{
  "n_layer": 19,
  "d_model": 64,
  "n_head": 2,
  "n_kv_head": 2,
  "head_dim": 32,
  "d_mlp": 192,
  "vocab_size": 2048,
  "activation": "swiglu",
  "norm": "layernorm",
  "norm_place": "pre",
  "norm_eps": 1e-05,
  "positions": "rope",
  "rope_base": 1020.0,
  "rope_fraction": 0.5,
  "qk_norm": true,
  "attn_scale": 0.177,
  "bias": "none",
  "tie_embeddings": false,
  "parallel_block": false,
  "extras": ["local attention windows", "value embeddings", "learned residual scales", "skips across layers"],
  "init": "normal",
  "init_std_qkv": 0.0625,
  "init_std_o": 0.0,
  "init_std_up": 0.0625,
  "init_std_down": 0.0,
  "optimizer": "adamw",
  "lr": 0.00563,
  "beta1": 0.9,
  "beta2": 0.95,
  "weight_decay": 0.037,
  "lr_head": 0.00791,
  "warmup_steps": 377,
  "schedule": "wsd",
  "decay_fraction": 0.386,
  "decay_shape": "cos",
  "final_lr_fraction": 0.0,
  "batch_tokens": 16384,
  "seq_len": 256,
  "doc_mask": true,
  "train_tokens": 83330000,
  "steps": 5087,
  "dataset": "wikipedia_en"
}
Each number is 128 + 32 x the weight over its row's rms, rounded and kept within 0 to 255. Layers, rows and columns count from 0. Numbers have three digits each. The size before them is the row's rms in percent of the matrix's.

# layer 15 MLP up, 192x64, rms 0.294, rows 185-191, columns 0-63
097:151098186113128166141093062157120129121144080147195132121157134109101149122130090119131107127130128130177087120121135120161100182099123098093167186072085124129095108161201159099129124087152209
108:100166124078154116102114099135139179111059136144128154118117121112080048155134144130161119149155154113174144134182079132091091153135120122160065111134114116110185135212175171144115076158120137
097:149211093092118078120122152137111149120174141100144145146191161140184047180085092144156128121112065133142123124116199128137135146127136111123128086131064122134172136128158105065149113106100132
090:135130166070141129113140158141124153161172227122086149132103088083110163136116152102078159101127159089126133181163124159104116139132128117077080201112137107176102143101053162109128115139095137
099:168152140091134146096094103092089175178108153082115125186165201124172107097147129120113122123068114152127113165084120159160127170132140100114146160099138141143158052047124087159163141114153139
098:087089099143119161153147140137154163153102133102166133130155168140117104139124163142108141061159180121147056122097156102177113104149143130065108115099191181075083138102087128162196086106149144
100:126103140117101167178142095137152087143111183150152139106071127106099147137144147191147135133202161158116137116076125102048136131109135111108145135171141173093084096122156172119139169086059178
# layer 15 MLP down (transposed), 192x64, rms 0.285, rows 185-191, columns 0-63
099:099143093133059138164100135136147128117120142082080130144168118126128053109175114141064159090173149104114087156134119122135137152171151152185137085146107183092118207162105123137124163120142060
100:164109097154129138127168129113108157171091083122142192136115050138146107147157082176073119072160161131099149142090129119138142085034103134151146144158135098163129177118137137119098156098086177
097:095093165157125077113136149079174165117113107144116101082091190118131149156098143118111095129160101142095134146079136129128239133156174093125133154059105083157160121159136132132075144151156098
087:137212150108032130111115146150149130116115117121121110119174109099095156137119122152081178161204125039099140115128147120090158130160120104155130093124152133188123208119147118118111120108143110
097:133089104126074144114130110170093118229136147122120146067167149119159084138129127125089129122167168161068136138099141103140149078165129137127091100170113145085096189170126108176145129193112099
093:124133133098120135133128113149145124086144137155079093135154184091116146124130099115121100219120092175108126140136111101149131080156099187124123185130141094064119203107137109155090047135189149
101:070156154138123117099078137163114102116065165088161132133137149135116140143199129034140118103142135131192105133151102126152148171085106130125120091176129099093089140097119133138150112210186131
# layer 15 MLP gate, 192x64, rms 0.29, rows 186-191, columns 0-63
096:186120113190100130124136185133055154083169123114134178125117116117159122143141115167101151082115077140157132146109127114102130111097138081073159187084158093179163115121086125100168176096131179
103:165062061124135081181112167085169146142126146153125141100070108100148195185131122156085201127089144135096129158181086093148126129128132132135100103114084148158096109098107134121160127171139158
094:115138132136067105124135130143123153065118163104162160072150179094115192156162154140078172155165110040108096150179160128084110138124099150176166115100113114110152138161108142149154097073148106
099:085086110193098139117163162129109143155087132110075183073161127128108150198141125116124163080092170118100144166132195080121150091135143140150081140166146117079150172113164106134146131069111135
096:132083149134170097151155084112077125106112193141136141094147146160193107144143148126147116171123128104065119084157194081090123123129124122173113104150153123220067146104111134140080168147104122
104:121152146154145118156151181155120063104157115170134147141064116123113164105158139085116136151126158117111066157164081082169134097146068154164132135102182169127118113116167135064054077138116152